Each number is 128 + 24 x the weight over its row's rms, rounded and kept within 0 to 255. Layers, rows and columns count from 0. Numbers have three digits each. The size before them is the row's rms in percent of the matrix's.

# up: layer 2 MLP up, 128x64, rms 0.164, rows 65-111, columns 0-63
# down: layer 2 MLP down (transposed), 128x64, rms 0.148, rows 65-110, columns 0-63
up65 094:148114113150115143139098120111156159138181113111117152092131147151108148126143076120149124079123138144156187120121100140153130119091106132179158164133147167140090146125144130102145125102138113
down65 095:140152128111137118123156135132121124142099135102162108157180127126077114091093127107149126156111147102118130140089171115161111105100134139124130145170089139089160127121075159145107095129145153
up66 114:150134145154135157124105168122158097073127165123104155076106141103113178156135114175138117120125135118110140177129106123113104104103127172121117104115132145134149080146114107121127126127135087
down66 102:155146116100115167132125122082159138137149145122102146149127105104136133106138156131064100178101133094107135126146148107104126120167126101124138136122179098115101116124146102117126125150170184
up67 099:110131149133137129160127110201165101113148135149092119148137102134147106133132105135106127098078162150096087095145116140138134089117154125111123140124111108099157101150104120106119160138091174
down67 100:162080178144114135111080139168138149135131156168126104122133165126110126179129078140105121152134128109152129119127156115115158112134110128129158130139128093086152124131158156144184146110120106
up68 118:131089129107150124133117151075113075091101067103133144124152148133112127156118079111143131137090118136159129124097085144141140137121132112117083120081096140146149092147142110132118132102139142
down68 115:161113126153165118141133135117083093137124084113129106155140157099156128168173087176133129158130139135113107112116129140093159133141160149078104109106108145127147097117138145106105153167123110
up69 085:127096109175163152140138125138132112135119108163139098172137144114121135091118144138095129119066160142131122107147126142138115130085122127143084122189137103081116105139102112121153136136099083
down69 102:116086091134121168132147118103110138105149093133163109120114112097104152077112164105127098150105112107142154123098149142142122165120098100154109101079138145104124101129126150087088120130105156
up70 099:104164102146119098136105108157160114129149147142137119136116117135108136122172165106122110096144096092117099143151167104116152117134088157153159133157106142122099111110143097203117098145146121
down70 107:140143145148147149136122113094127140122114109128148115099159130089127129152145094079100101102177119117082111172082142173108126161125128143155166119160169135133119113116117139147118144149174115
up71 095:127128178137116119160115091132123110135154110125127163115116147101142094130141132110159133116106118156104073073154133097130105145140164123166142172136102077105168149104125150111129141143125164
down71 093:161155132149172122079106132096128160137102155098172125151083111109106091101139132113105127118144081125114123117127087117152089137166125151103099125133124145124126129148146135166129094138168161
up72 092:127094127140127107202135104105129126156171141123123139105121146130132118147066104099138132128112083130162120115150126096159135119119102105133125154107124095086151090137135132107121115191114140
down72 106:122093112115170117152118164150128153160126146158114156137169134146158109133112137102096157175150083137164146145102127104124146120140127142117143133144162123144129073134124064144148093111147143
up73 092:124130126136132136144178161143111124182154135092126140174142116174097120128167161106097124126145158164152110120152118172109131161092155152144133143164174129127157119131131094136116164134136125
down73 124:187149151160129177142129089133149126130111120145122101142093118126134138138117118133096117118124115147090079104139125125146163126104120162094147169113108095145111117143078142133156169129077120
up74 106:155103122120147123130166122072112125142114135107125095122116104098110146147125097168168096180126147151160166162135144199119129163133117162132115115138116111129108137131149127144147097139101099
down74 104:082142137093165135156136129139159174121178138097104153155149094130129150147083150132148134142114176124131141142150163165175110111091158139160123149128125135126140124143162125156131130161110143
up75 099:137169119116143135166169087161138128113136128156100089104120121079129080115138118137101160144103139136118135156120115085151136123090102115104148087178115118153145116117121141180115135137137103
down75 102:174137163121141135136117121107155134155150118160150097107118117114118147148165096151128153141154130110116166149087116109121121121113147121140132125186155153135099109111091114201116158142140086
up76 089:064090135137137121121127127131106079099140133152084111124124135085095117083137073134111089150138170109138157143168109132122116150123137115104133146166120152121128110137163100145129089134130131
down76 098:094124149129151160096148098130110120118121132160112122151111111146119103086076154099082115109152137128139092132169118111088095115121148140126148149102106184154106091137141088116130108140118156
up77 115:145116147083106138111107153134179112137132159102146151107138091131137146128149145124111133082083108097129089078117138132141133136108096129117144154125131151120084115144134075095155095100095128
down77 104:117099186182100109135146123114144102113104123169113121137158114129124091122135112171126119160137128141089165092143114124114122112110116134138107063154131129146098123124120145092095119169161113
up78 103:150126107106166120144137141156134155163143182136132109156133133126112141110162155110062101101121164107108138114122100170162156130103098115155122153172105113139150121151169122104112133130144150
down78 064:119154118148128158146108151151093130106105122141112154122141155173153130120155097120170121147123096143158180139143183128100099145136161140121122108123177165113134168120117103114144146127074129
up79 095:108092117118125136100159153116107094144105129104158147126106111137134144174123143145146149150145097111118137172098142107130115105127133110136127180128140143126133187177160103126199152108140126
down79 084:135123131133110128126092129148112173122157135130129146128135140133099135146107198110123105151139140126099119137115124134169095117111123105148132110151112139117129069079172168115075075144110139
up80 108:150145107093103124111127137133174132132137135135129140105083135094126112106109105126144121092099157124178128114142113094122152172175095089122113146152146162129132132123177102141131125080085148
down80 109:140118144163124103111132183175153143141127164140109164128104169124136113103093126140146135115096122108136085121123130143140143170156120176119140119123138190163161104163144156131121141120113160
up81 091:124118121154144097149084116156102126110152134150105141109077129117120165146181134113115089116105143126148145124113166126161145110123142110104100144164176139105098122123146071150112109133083123
down81 069:132096140106125131114131147121140141164058116119116137176171113118132066113129131135110114156133129094144106127120111125087115136159112092151139120110097072149086130135129138131138150150177126
up82 086:117136088121104139194113105126151139120168149173106158133107106125127111094129151115096133124118168093136089095142078113110084126136122154110138143112104103120137170106102130126131103164115133
down82 081:153130111154186132099159185130105123119107141104137119128162156151140154180151106140151131135137152119137130135114119140122121134116163152156136090144142131139075144141152161103139129094068108
up83 113:213134150099122147118143110100105133136084103119163127139101155102165118111103091151092134109117111113112090100143130105105142112139092132157154145147120119150141159112096115105155132145128108
down83 100:077134144126082077117085141131117156131170152140159087171117125098115170131113158130142138121110089131129130162150092114137136099104134143138108114109112135130128164105163094104140143119149099
up84 093:134140145108160093172126098152105135145146156096107119159125113159162123154154130183114131109141174137159141137126097114110132150138125156139116152133105109187157125143134109117158108114135189
down84 080:109135113123122139128113159134109148139104112171145146079141115096115117095099117087105087141133131103123118105151138166169112125102137074142110139114135122095113078111113140151118134091092076
up85 107:184117137134164159143132147142128142127099151124128133094104163080101156106145083117159116133103087104097140143098117146138168100117128132090129107136091139150099144153144135148164149093152133
down85 098:129110166123133121180123112159143171151153109096125178144133127157140128120126138130154157114132132164109126101148159119113117108133103133167073123148161131141120181119117107122145112189161150
up86 115:167120140093132149136131131134195143138136116135117131140148128114135134120129100139085153140111095116071063101152097168125103143099095110126154176117086106132112121096147143118128116113127143
down86 082:085141128160116077104131087125057135119136153111143103115131088137124129108129144097142101108132155112157185128085144079130130102106149142130113107149130115136137129131110173110108133120109154
up87 105:135123146142126131093101118124114124174146167172178130147103139100128160127120146128150124131122128095179094129135149062130122143143137114139104114128146106108092143146178109157106092129158098
down87 105:152129151131121118142096115089112104109140173109134117129147113109130084172140138140134107083160156159130162108157120161115128096139139106123113075148138092169120138096111133109158151120165086
up88 120:144149132177093117132136099107118103145123099120135141150104091169079153161138130169164132158102123151149122127137100093137140144156157144159115130064120157130120099126118092163113129148136133
down88 124:100102122121130137138116117142141125114109123121130093124145123150157170162111088120156125129142118134094088156172118168106157136161109095143123158101127162093071103152152079165105144126137127
up89 108:163145104128145115125120146098134112129160151148163121107095090073104103118119127137166142129095095139145135163105126147170143119145085100116102145166097149135123102140171094134152130105121089
down89 116:104162122115122094125124137107142148126181116147142151157138143087095068140130105156195136112163131141133122119105095182161122145134152117105093142137157131163146132128101117114125130116148148
up90 100:097119121104123154167142145171153129165140116128122133165163086110102076140136141097106097148130112107162142072130115146084092164138142139130135134121138145114125115152118132151088115105116174
down90 087:148128153138119122160107100135102136114086135161132110122116138111127149157155082142114122128153148133123137162126158112151150086130106101119098169175162108153128143141105169102151089175141085
up91 087:079097172159116081151148132107132074084160128119116087152105098137103132155120128118128071124109129129140176148161121141127135161139151140139130167145138149110146115135141101141148107121133112
down91 091:122165143100130142113141117101131131122145115140124163119113113121144088105131152092087123088099085160084151167132134163160121172119141124161110155126124119141099145131112086081168101138128111
up92 110:145120151107085189133148111085157114143076104134125133107118121130120141130136102078093106093137101150133152128104114143115136096120128121133102147070137147140136154099121137119092176139161119
down92 116:138136186107112097117088120152113116078089146121118139124120135138140154125130145123120106120139127150180139139164121147130128080161126104143095125094141171147155122098160153111065127121142142
up93 101:109112114111118144141146147128154095091139136121089131102176123090161095136134121135146127116157122113127147131083066145091130128087114171147184087110114138145134097146095131120138133116101124
down93 081:164158114142153114130072114093148119151168108164143127131083136109128146097131158143105123143094116132094116122141157151128104119155124079122117153129125155152103164098178137135086109142128156
up94 091:123163093137141180132116127106168154164116124187091153093144159167150140090125100106120095139121108125160110134159071122135120139130091108153121114131116107119149150143130137138152148098138113
down94 094:127134135107142101078093130149154139181093127126162150138085158156127134203135161140141141137131137118129100129146149130116140150101143128089119138132125128149108100158131093136125129133076172
up95 101:139103168092143082111132111116052136126132132096098089172102129115095156144138158116130118102134139102144153137106147130138168156141125157121134128147127138148120151140134119122132131076160175
down95 070:112162113155107181135110165138161130161132113156142134097121128155123111139129121135124127122153132171094108135175113132096075115081157074121114115126128126110140089103120128159130112175137103
up96 092:184127110135122193166101158081147126163123139124157115123125102108141151117102096100145098134107141101112139115113151100119136107117084106133110157129147094125136115161106123161144158090144108
down96 102:098143165172172127110166124105121063123116093126147140129147102127154135149096171137149122138132107113129157118124118145074112152103107155127155158141130125155155109166108129135148132153175135
up97 105:125071117134145100142146163144143113098166097110097128088118090137124157142100153133114139107120183133147132109146130097140167173125124101149101143147130184124166127121150120138150118146160110
down97 080:131188163128115119129131092162124143174093116125151106118137152134102103125173156124143111148169081160134159156130103155114111121091172116107164113136163111116134130109100151110108118139115115
up98 104:108140144132135161146099099071121124133122150164160107113166123155111119116151098147130136082124081138130114115125154137110162119134114118126150162126111076102094106136151095150134186166123114
down98 102:097115153093115127131110138117151160138098133116173088165147121174127114134140105137116113130160126133109127142132166135088132128117150116121147174148144118147132114055148104136078082110139100
up99 103:150125125121148163129173118132108093115109061119117121096135131121091131108152127108127165157103111116131116184168121092122073096159086127121139109140111151123112108100153125105132159128146129
down99 112:135172144117128149134118118139167126139127110135137179171119138194123150131147175113101096133107102099122154162171145110164127117136096181128136135152136128140116109157123135102133143170126157
up100 085:097118143155145092136112100106122140153120097126129104130110117162093146094140166051137109137089126115123152150145128149105146113124121152135094125088135156107120135096096134154118096112184146
down100 086:124131160092123096122091126173150168159183120111127077110144164112121103098096165148076169133133110144110157116125132134106152127118119114153166121129120112150133113142127140138155114128174135
up101 094:168131128145161130101158147127165137124126107141181132141131179086097129148116167115149112104160135134097148143136137163141143153126127126114103184159120125137143140160120121110117124113203125
down101 097:107086162151126152161102128090120134145130096133088134112141144125155139127106062176112122119137122129103094151136086180123123127159113132107094145143137084099120152133131136121163144150161124
up102 089:132149073104128150117109166100128080122148104106128118100102166136097148133102133123175126130148127146174144119164123113123092163150118079125105128135155132118126114137160124144115082163168129
down102 094:134143152111156133117057130132106131138133157144097128154135174153135156175136129167110123159150142161108096152158114135135103138129126094130177159142162135122118117100095132148080144103128147
up103 096:132106100134175112173124140134145109123164120143101120133166114159094137149175150151133146057115119107172122152145129152129117089160125131106122146126110161132145140126113117143154123104121187
down103 097:101119210136126119115123123117111134132132120125141161116159138124099104121125138093132108127105156129130148109140121095182122104103154152143131102111150077159167114098146138072113161158151126
up104 093:170144116132126139155126092152105149150091124137111120125125140136157118083178111140081128090104164166175122131185128146151076119107113130118132140148131142129127102073119122145139131117141107
down104 087:132121098090102167131103132144127180162090087107111155119135106133130112121146136081142134173109166125140129126111122151152127173107104104153132123145134138065095116141123143153125132141165166
up105 110:094104112117112146095134081101140106089126135142148121134124117149140142131125056161164164144115105144114152124130098148118137117126149200107115119127143108143139131157096139145082094113103117
down105 116:084105108104134137112091128156152122128120130110085120129145131104131112102115139091104109163113102176120175074132130169122093122122142121144130106137144072138124126105167112169141146110150160
up106 127:183093100138174166136145126123171093081150156119120081104119132080103135084170140137129118136120137128107145122107149128140126124111070112109143108141126124126141155128123120131134172105146111
down106 137:124162144127089140132138131134177099111135139080097086129137143083112149083102160122100159128154124121144145144135144136177144097122082104128101117166142113157152126103157099124162109124143136
up107 081:171146139122150148137151164157167093113114175119147101099093137146119128159123147134101145109140158145187116141128133093082134176137130095113112135130145127105121082145089136124132115093111114
down107 090:095126169127115108139091105149109156120129141120125104177139118134106100069128120148134123115118159136100121155127124153110096108159120118129112129122158097097120114126112172163137172176163177
up108 093:089105127145163093147104096129108088164142129146108154120125180156122154135163109189132092171115118132126142135127113096093146144137132108157092125169129112121139152137136111146131095127090130
down108 095:104108161085123133106129146164172162123104125126147150160106111111148145131152131125137081106136138143142114117161129139135140131101121133197134096081150150177119110135120143165148156148165106
up109 088:137097133106069122136110107105073105132139124146145130128127124126108102116129152100146119119105173134113182099118113149171142076086145128130122148129126122102139085101114068146115150138115137
down109 098:105102100106115152149134141109156147089120095172140166136080098116178106103172123144128099164119112098106122142118129155115134134152097118106127137133123099114079151149120120163094111108105152
up110 100:191126106141118138141107149123127096115168135145131127070122141085162153165148119134154127094113175125106125126108186142119152131112089117095095130143109138112127109118159110171121119116142143
down110 096:105178114122156141161140152112113131106081097105139137162139094139138125131097117102139107101125158133117122134116151110091100116060143119176095095139137133157146089155112106163132120100133126
up111 105:139176140116102140159121102104119065134096151127136167137146096144152153109162114115158134135111112152094083114103117090111138123161129091124110146098146126091134123138077139150100111108107121